config = dict(
    num_hidden_layers=9,
    hidden_size=96,
    num_attention_heads=3,
    num_key_value_heads=3,
    head_dim=32,
    intermediate_size=256,
    vocab_size=2048,
    hidden_act='squared_relu',
    norm='rmsnorm',
    norm_place='pre',
    norm_eps=1e-05,
    positions='rope',
    rope_theta=1020.0,
    rope_fraction=0.5,
    qk_norm=True,
    attn_scale=0.247,
    bias='none',
    tie_word_embeddings=True,
    parallel_block=False,
    extras=['local attention windows', 'shifted keys', 'gated attention', 'exclusive self-attention', 'normalized values', 'capped logits'],
    init='normal',
    init_std_qkv=0.0537,
    init_std_o=0.0666,
    init_std_up=0.0768,
    init_std_down=0.0768,
    optimizer='adam_hyperball',
    learning_rate=0.00411,
    lr_mult_up=0.88,
    beta1=0.9,
    lr_head=0.0152,
    max_grad_norm=2.0,
    warmup_steps=192,
    schedule='wsd',
    decay_fraction=1.0,
    decay_shape='linear',
    final_lr_fraction=0.0,
    batch_tokens=[8192, 16384, 32768],
    max_seq_len=256,
    doc_mask=True,
    train_tokens=105100000,
    max_steps=6021,
    dataset='wikipedia_en',
)
Each number is 128 + 32 x the weight over its row's rms, rounded and kept within 0 to 255. Layers, rows and columns count from 0. Numbers have three digits each. The size before them is the row's rms in percent of the matrix's.

# layer 6 attention query, 96x96, rms 0.054, rows 0-67, columns 0-95
083:100078109129102161168121162135121159167126142133076137057159150077137160082118107174135086174144176149150153097113129179166114173102151131115150119183114164104126111145107096088148114164129131076121138189136058113121104092123174125138116104087122142147105180157114118088088179151206203142
093:110057084094065141124179102140136149124128140134098142060147147113147130096107091137117116190113166188146197090111099205094127157134104107140117162153135197113129157142133144118164119160134165091103157198138112137128164135120173106140141091195079171103089118156080091123094150162154134101
105:075018109148100135166120128130067157119070178153111138092141128104169156085151159109102107154192175151143135132110093177101141108163111142116156128114126138144102107164157169119123131142092096156076149158130128132149117074065177077104113083133101215113133146113105153116097117175109140161
070:149098020102076111120105144096166155178136091121158189162155185086156147123149064117134119144116193132165129115180134136177140138156180128171133141118113159170109160128151176156151143176094150113122172134135126173116160124144089146154138126164115122110079138150061074166164147110112164111
094:089128080172110176132134108168115075114132169143074079109114163163150125096123118107117071141118111185175181072171141170107168157152137156146194104163139100145101152125147142203140102181117160090160139147141132125122167102096194125185135101184142133138109121165163072137127105133177165139
099:154219146159180153118178101137141071085132157112168152093108112165132083068171119066128175139108125076157146114136165108100112176074117113123135137134145067090134118124127141137162102093139090147093138160114061084117084142169100152116094151102113083063120095108101140197148118161121125123
096:106085147155132133149087138073111133083099183088099131115186170109149114177109115118128078112104154172165121090089129142134103112192144141092127124096160093128141152142117120148110110161090115126116175198102129118097192142063180115114105130180099176067125149139125103090101152176074191175
103:136155165163167147150128131091196168134076035153141181128117120123082114105164188183119113183127079166168112148131165101101125102105115090155092168121145150099150146099128090148134151096171148157146119112087121118129180178114079125115107184076126117078091090119125140104097150117095062114
107:192187165107158094051098157107156103143179108163138150175132083131125095111185101134162167084105097107123069144117123112146056168089101092141103136062155102131172140131128065073147163077105129112129122068131123107185134163170087132098143151125171132120152126091117148127151102105108117109
077:086112079149097197188140089119102118110085137109117149119165120192156123121069188141142064118141155193164147095136198133101174126134121105126141115171128174167098136137146184162126109189140151129107111152145085100149167153114166114125087108142122145097081109122091102105057163174152124165
106:164157147106142121122112128147094098126075105173095130129126140143154146152129153099172045077161136156089155160127152136187132173121142058120063098131090161092127137059152135100122088107143114071143184193121135149090147133182179112096155150136060130165122100143177126128122100135131058105
103:101140137125153149149147178125105068083177137139123104130074156150146127080141094147145115113089144110154103103154071090156193067158152099185136093134118208113122111166144164178148129114148101128106146140153132154161165090098092139124155190125162166101097106043095147093101102174160109176
096:181158133141100158078186126090150144079160094098123165098132176089149088140125094083062105166102142145098146124042117105174171125107138106146065131126116153155123107174088172152181163133141076136123118090134119156153130148095137130112153146057137112138119153156116152072089095113087187089
109:098180130061161054149175138140183173142102117155160133118154146131157133108108133108082086125065127186157172147150155168181097125145113153080119116133114130118096169088109109097185111100094072112151138172112119169161130147148114161195070117107148151141198198146121144140117154094109132139
114:092109175126098134134091136122140149132089106131161129082094149158117154142141112134110105102065162186122081128133094134125106161122074089087090134177108138153115109086186149122124105107111118161108152125144108096213124168123115213097220109132110129143105108166163055080122152144078165172
110:132194147101128117147193165090164139016148149144150124111158124155077126122179199098102120137131141121100105065080109200143135104133115094152115138163163103169121157070090106112089153122112153110144180142125131137107154163102166127150146142108090105161155150195126133154109121153173153179
109:119156132106080178135114121155116090123147143138096072127136088132116182132115159154188140105168137105112111054076116197068110182183111201077138088105138118139092121148131123163112047128088170153143125141172134061102129088102119107134100132105080151122123102117167082152132114081101157137
110:103152169195179118106142063113146114160155136096097074096177113176122117154106108173148084097115114143118076135167118141116103108066093137112103134151111156171135037131105145135135106142095133131148108108127125151104197148136098176081106075131148153071120105077100125146076058101103165150
112:132144119129133125085099189117163076138090160076133067189103106137114201115146145124128088154083119128138100122128093140102125081078119093126122133148055142117109173139099131093100124129141196113113150106100151082132138119099108156101063107078058163161150133122089134138105177218164106105
107:121162123124075124189170128118149147198121166147137117138138130126187159095113137118084148121088152146135104163132178123168169082024121122113044136147125162174124120111110176178106156102138182147137123142067108118113159130077134184123102078103132147109136108092135170078118174159164120101
112:096121121108124145166096061127106133145182072137166149089106148079132130068108128179114161087152091109137167098141154090104109127100108145111161055079114138157131112160140107131124082156123127164173184128120179095170139106086115119158051155115080136115086084096164195165104135114082096163
105:188136146202051170165130126161088078069135128119158105138152151142123083086089145135098106116152079140112126083095101099116119077129116093132148159095110140139116100154163118124108099144068169131159122090179120172102115082043148101149170144107114125089123066112190104142101101120125112079
106:128106189174111127163101076178109125089109093163104115131142118116172143179130093091111154160140136129139093141041148099106104101118106098147147163104135133148123143183133109104121089135123115119149144087155169168176053112050096168108168110128071170121081139151115201094167139130155114067
106:123145126142111115177088162095101171147132101121141135127143166138114111096161094150166144113090181158062162164115142092146127179166131028108097181100114140092125186153191141152114085137179166172124178110126072072098093123155161089143142173114133099125125128166124094131160183130137087159
111:204138056142135094128122155159164097178147107104129126107183166077116088106133138086069091128092079087121147115105212111145132118176116093128163126195099125146145114139126109141156126130111115124081163168120138127098145106157131110148147152162195154135110099052154109179133168100081180156
103:125081176124085102171121160135108130129142091114118178112114119103136163137135194094135076109164138062102140128143123099095164077094124107113114088134131109119154178147148083134063147129170117151211106185154098134068078091110133143162111142112185163119140161167095171170126174078100173101
114:124167151132066090111103195171162129169132169131123162168124135098064116130100097106152137167133097141137133147069159091078145184109169129184126111054116135128109146176140147195087139120117095125138127141128108179141140128174117158097126159191085123168085192121062085111161142112149150151
109:097138110117127079055129077156149128082167143150138132147187055140138146166127139139103142148106104139123105092096104108131186157197149161177084104097115098083136161054089104194108126138123131214094097142153149163118094126156093100204149096139116159090132110111112140142165128156115116121
108:104101102162102068100146086112134116151134132132106119094151149169129120177144155097121116091098177129069148115152156179132062147169140126091159150025155163144083089171162094150157084119169150120125141142105168113132187137124137093082153162150105078117089116143109070159087084079152163147
104:162153131083105133145124111096115079071112114144116137197085156139151150028125097092187174085153169138075147164114088162120091156103114071171108134153122104154117221144069125133103163150107107110134126127113077137126173160133100182093136145092122129133103157071153132123091106131128146104
107:161114110155073136148186133125162128099113097131133138132121138101110069169100161106107114096140098130139158168138163103181135022150137102183121097136135141142138114133149086038117134124134133105169113129141129126082115141098149135137203098150101101103141112099068104251111117174144118109
102:175145096126156220103129068167137145144104146126169111140118076156107040092145130138167125090107154168146157060114105143132135093130185139095098147125107069099062106135158122156170127134160086121139093108105123144141100051182144126109143104169163101113127138119127069098084099137084141143
091:118110112207129126126102101142119141113132114100182170130151052146093160148148188136105093109130139044149084142127094133078070071115155059205113137149117132099133123131171131113157121163191144127101128128080111124107113119137184123128131086153145146125127040110113108131084084128118073106
084:135163085151151140100086142130186090132107119068195121102116140101052082125128127143141138086100148175130115121083175121147102113082086127138111137135191112137157139163118185157081095128128160157106146143135161157040128115132125055122110172083061104100164135114089129149186082133149125149
083:102085169143121136140125129094099152090108128142112170112181136133131155125147195148135080126141141092174156111105132203107097095156183120223150185119150166108126129143191142124166112141163159115078155146110121100135172131188161164106103117221159168147123123101109061130088101144132143108
092:173164111156169153089150076080168122149145121115174153099105090122082104131113079061121152087129142097104092124174086140095068120080094112134106152137147129091129132104138115162158127076177166172133149129122109157092168131130086106104142131116105129063111114090085166201175111188155192114
082:100118135187113143184156105151123104084136083161146122124098089140112164161146169123140120081176099048110095126169083112078073127124134130204103145183126126111130142132183079154157106128183137177074116140092107119178170140140153159102116131182143103140140085111127086062097118128125159077
086:130184107145135118131125132126174128149118145107146100184103114118100110095109076114138196109086078110070126135154122097152126146096094136086089132118120122075137129104072124171157146109127151167114124086087158145107169093138099166084167093095069013124163136131122208153164179097147113132
120:148196131181156091148098090085173141128182084108161090115159122142128100105086096109104204115105119073110162113117124133150053134116148145091163135079166064110097165091113099124151086084155105168155140105103124149159130137178109176079172065115105075160120122139161159120113108116149142100
119:146162166151109124082114141142151099093170069157128035129063093139149124114164121127134162136143084103133069110114159057095109134127120115065108115107159105180129107177130057118122133078145118173154049067127131126099099116169159111135103209119133101128118118114128140099161109080125104126
111:153182179149156138085134158108185078171129171172154114145072153159132133129131124162149149082106109143128074122128117113121107133096109134043103143096109060103181139100103098136148171094101142187171090089113110122118115144093113187135190137101109127133106100102112210117199137122112166110
110:063053074134121125186124131167085168111085138139124181155146138121067173111100119130115131095145152167131133120157110169116169107154128174170130113128142144148107106162185184140058089171129099120084180144156173178106152146092096101128123092126159165089128150092125045122089123130122149160
104:189183174184168109186115088133159096106180094136110094156117143170082120146122124130156129120102142084163141132144126133119088190139116108082120184134143127160154145109061118155177168089104161115133128129073136141166128095130180186102146137127130115218113146162094163072118070124145136084
101:159147146135102132113131151160150090083065129165085130143120075126104126080107176101146142097119186129109099125134133086163194153085081111207156142106124122090163122168112130071144054132079118094116112142077130074104118090139098097134135088144129182160105156128098108152110162093146143216
101:171171156107156116108128082131127129075132144094194113101128147172164137168107151179134116096111062056080102196153107132184131119113131151096101131086164103130170140092159139145151106127125116135064155120073143179129187098125113126069188115128117129145130130120167094075104111153187176155
097:108135130152095161098139103152131088153085118127121172121075139156092134038117116070167175133119124097091023122164100152073138130140113093146116159124144170124131159110174109117193085108126182163095067083134102092100132114132127081090122192152139116100106101073123109132159141141154163136
076:163122070146136143057108128147126137118132138134104137122099148099165112121098100088092131117146103078088134088162072130101146098103088136112091186133081116112088073157188093113117122123109133136084164128171121143152125146194041102093172181093134098121164088110120098166195109153164193135
093:161150117087132173104130172144079140075068133182118176120122114142110098093128121134123125107096174157152157136097133126134155072112126086207059104130088093114161131146137178137114139105099190054100110118145081132119152126140118108181071098093147129111144148196155082167171178118098111089
097:124111141127119130164141132155136113108106199186088087169144215070105090149082091160149182150113125175164116088154149124191132134162103075125121181141155138131144112146062111112141152113110122133113102064124130129129142118104100119080099115147102127167065204139107084130175141185134152087
096:104108087116173190067189167102121128129075102107149155131146075150071091113154121077083153075128132108104118162148142165158116071115099108140099099136140181120076103055123140093073110180114164124164202130167096089154131150146110142131143076152134125133125146101127124106076171147141171129
093:096174133123104154142139141111139098159149094079169109194104119089204154153157106087169083106061117151184122131122179189169124128117167088125159084155184134133134140153091154124116112127124144127131095142092146186133162121079153148122122099133069200153147156157167146084090156194144146124
095:128118168087111157106145147200145128203134149176117147138091162137182137122081112174150150165164142137169140148088102138109161114190122123132157153161089143103201125137105124101139141149130185164116120111155095035118118104121156097164127152159115122057056097107106103145171136106064158115
093:092155115104153112160143140098161178087084138130152054114146085104101175202183164149111176166125110116136136152090201074084138150148115190077110140096187160156091155122133148173146111099101137167107116119113073072139143120168116124130119153119139130157165091128145140137117153064090090096
101:104158160133183088113138087167141073134164085108117108064100138148181133183177155190136119169108159142146128091056129143087182126117185119166123125092173099146133123152156055118165108096130155165118114105092149107122084117150153124176147122150171129111097109085143106134150086095051161146
092:110095135196159198130131193098138073144124112110174076114148106202153161113123103093136133119088101133153212130180094090101164117140155129075100094144136104163117170170117119127101146116174111124093138126210108125119139180087137124159119099179095148083176129096153139105150149143133176129
113:093104200131101089105071142112104033143157164129169117154171191154185102098120168181167105089126130102158156109103114154112121116132154205101115172125115119132161184039141086137107113115192151156126173132133165141127099091141132120160153124137097091110093084102132144125129118144127134165
101:126069078160068096106172132120151120064100104186141100141075094137097109134211152132136130107143158092123174166165097127175165127153135112119144082094120116130151093104177121103052124119135061101110166111112152127159149143157040145151137193166154099167105168125153149149115114121131105120
096:132116114089155186114152156147137147116110087134086190103126156152117116058103055139109113108091120139088186135165124134140110154101117105133116153152093117035179187105099150148138137159135116151111175148151106171122222172152158120143150081174147053136181099164119134125133093140129118116
104:132109075117113135184148131131114121156142133119105167114132103095181138054079072073118118133094103124119185144140147093194072160127122078116120124091163093145117116170113128145086165139144113070094119160130170145120159179108135116131111156121061082163152190201100100124148095106194095111
099:090106130134095095136140168080124151138103171100108097139167140199157088089114131094167104109061109148206181135126179151149140089174147113118050158072195129155131186098112121140157152164118111102070175116125111124080119135106139119160126086151079123118137118067090124125150182133115138124
093:064095161101091131117092164139129152158094178133148213173077167097174147132132137098194140136142138174180082119131138139115147095120143152099123126155081132100139096157181109108125128135137156082166094134180113100130175094159192084131093205104139135108135080105113119127107154120089114198
132:163150169117165097103103073141144105122133111134174092125104130197158145171169159129113152083166087069089115150173086138110095091107098176061135129133110141157112097142147077168111165076148152165187167150128089131113103045162124133137125165139165139091135061080149141135149163108107163112
117:166106135171138073076163075147154140121145103159192130153089101090147162111172172157113166158134136123137106151119087125064116117146120067124131170065131144117145120143183071077188116071105163120144103106136115062136079119142117099064145144119136128141089124085140080103174136080162112093
093:102110152100065134090168168192156147117081121142099152096137099118091097124127093158127147133172156148109148101124130172133159143133170163205130168118103178185176131123111146081192138141083098120111081065180105109172096147122121035114133151121124116122108134136103154181167140183105113106
063:170182098107167117099182146167135124142151151098119059076154112099135141089128146183080141140119156162073152080131148152129112102082128125079129127134169178126131112119155162192118134127174102142112053169109088188133150185108160149111121102085127190071131145120166125150139128152176180098
065:125120113141123159154095163097128150097077115103103110086102161100120141080069060091095152155083154149083112099120200143104109116162083077124091147148130044138107136181147086156135108145152093180134086122142110113062082147176128115136128193125083119099163111130084141105124107071120169128
073:065055111161054129098120118203110119107125135137136149164188164108110158120119131150149091137165122134157094136140087127174120149164100146136064121149096064177133090147191104133121096109130095150137142132141169123066153148161106121089185099128130127127146178116113160046055132144133118155
090:137098112125120155133094155056118135111064153148122150130181119100134145137116128107120101133109106116120118117151173166141105058149145179207149158115107140163082158128163141065127073150141116086107154120137149118176133175192107174136058097166165102145110183130163072086089157198119130109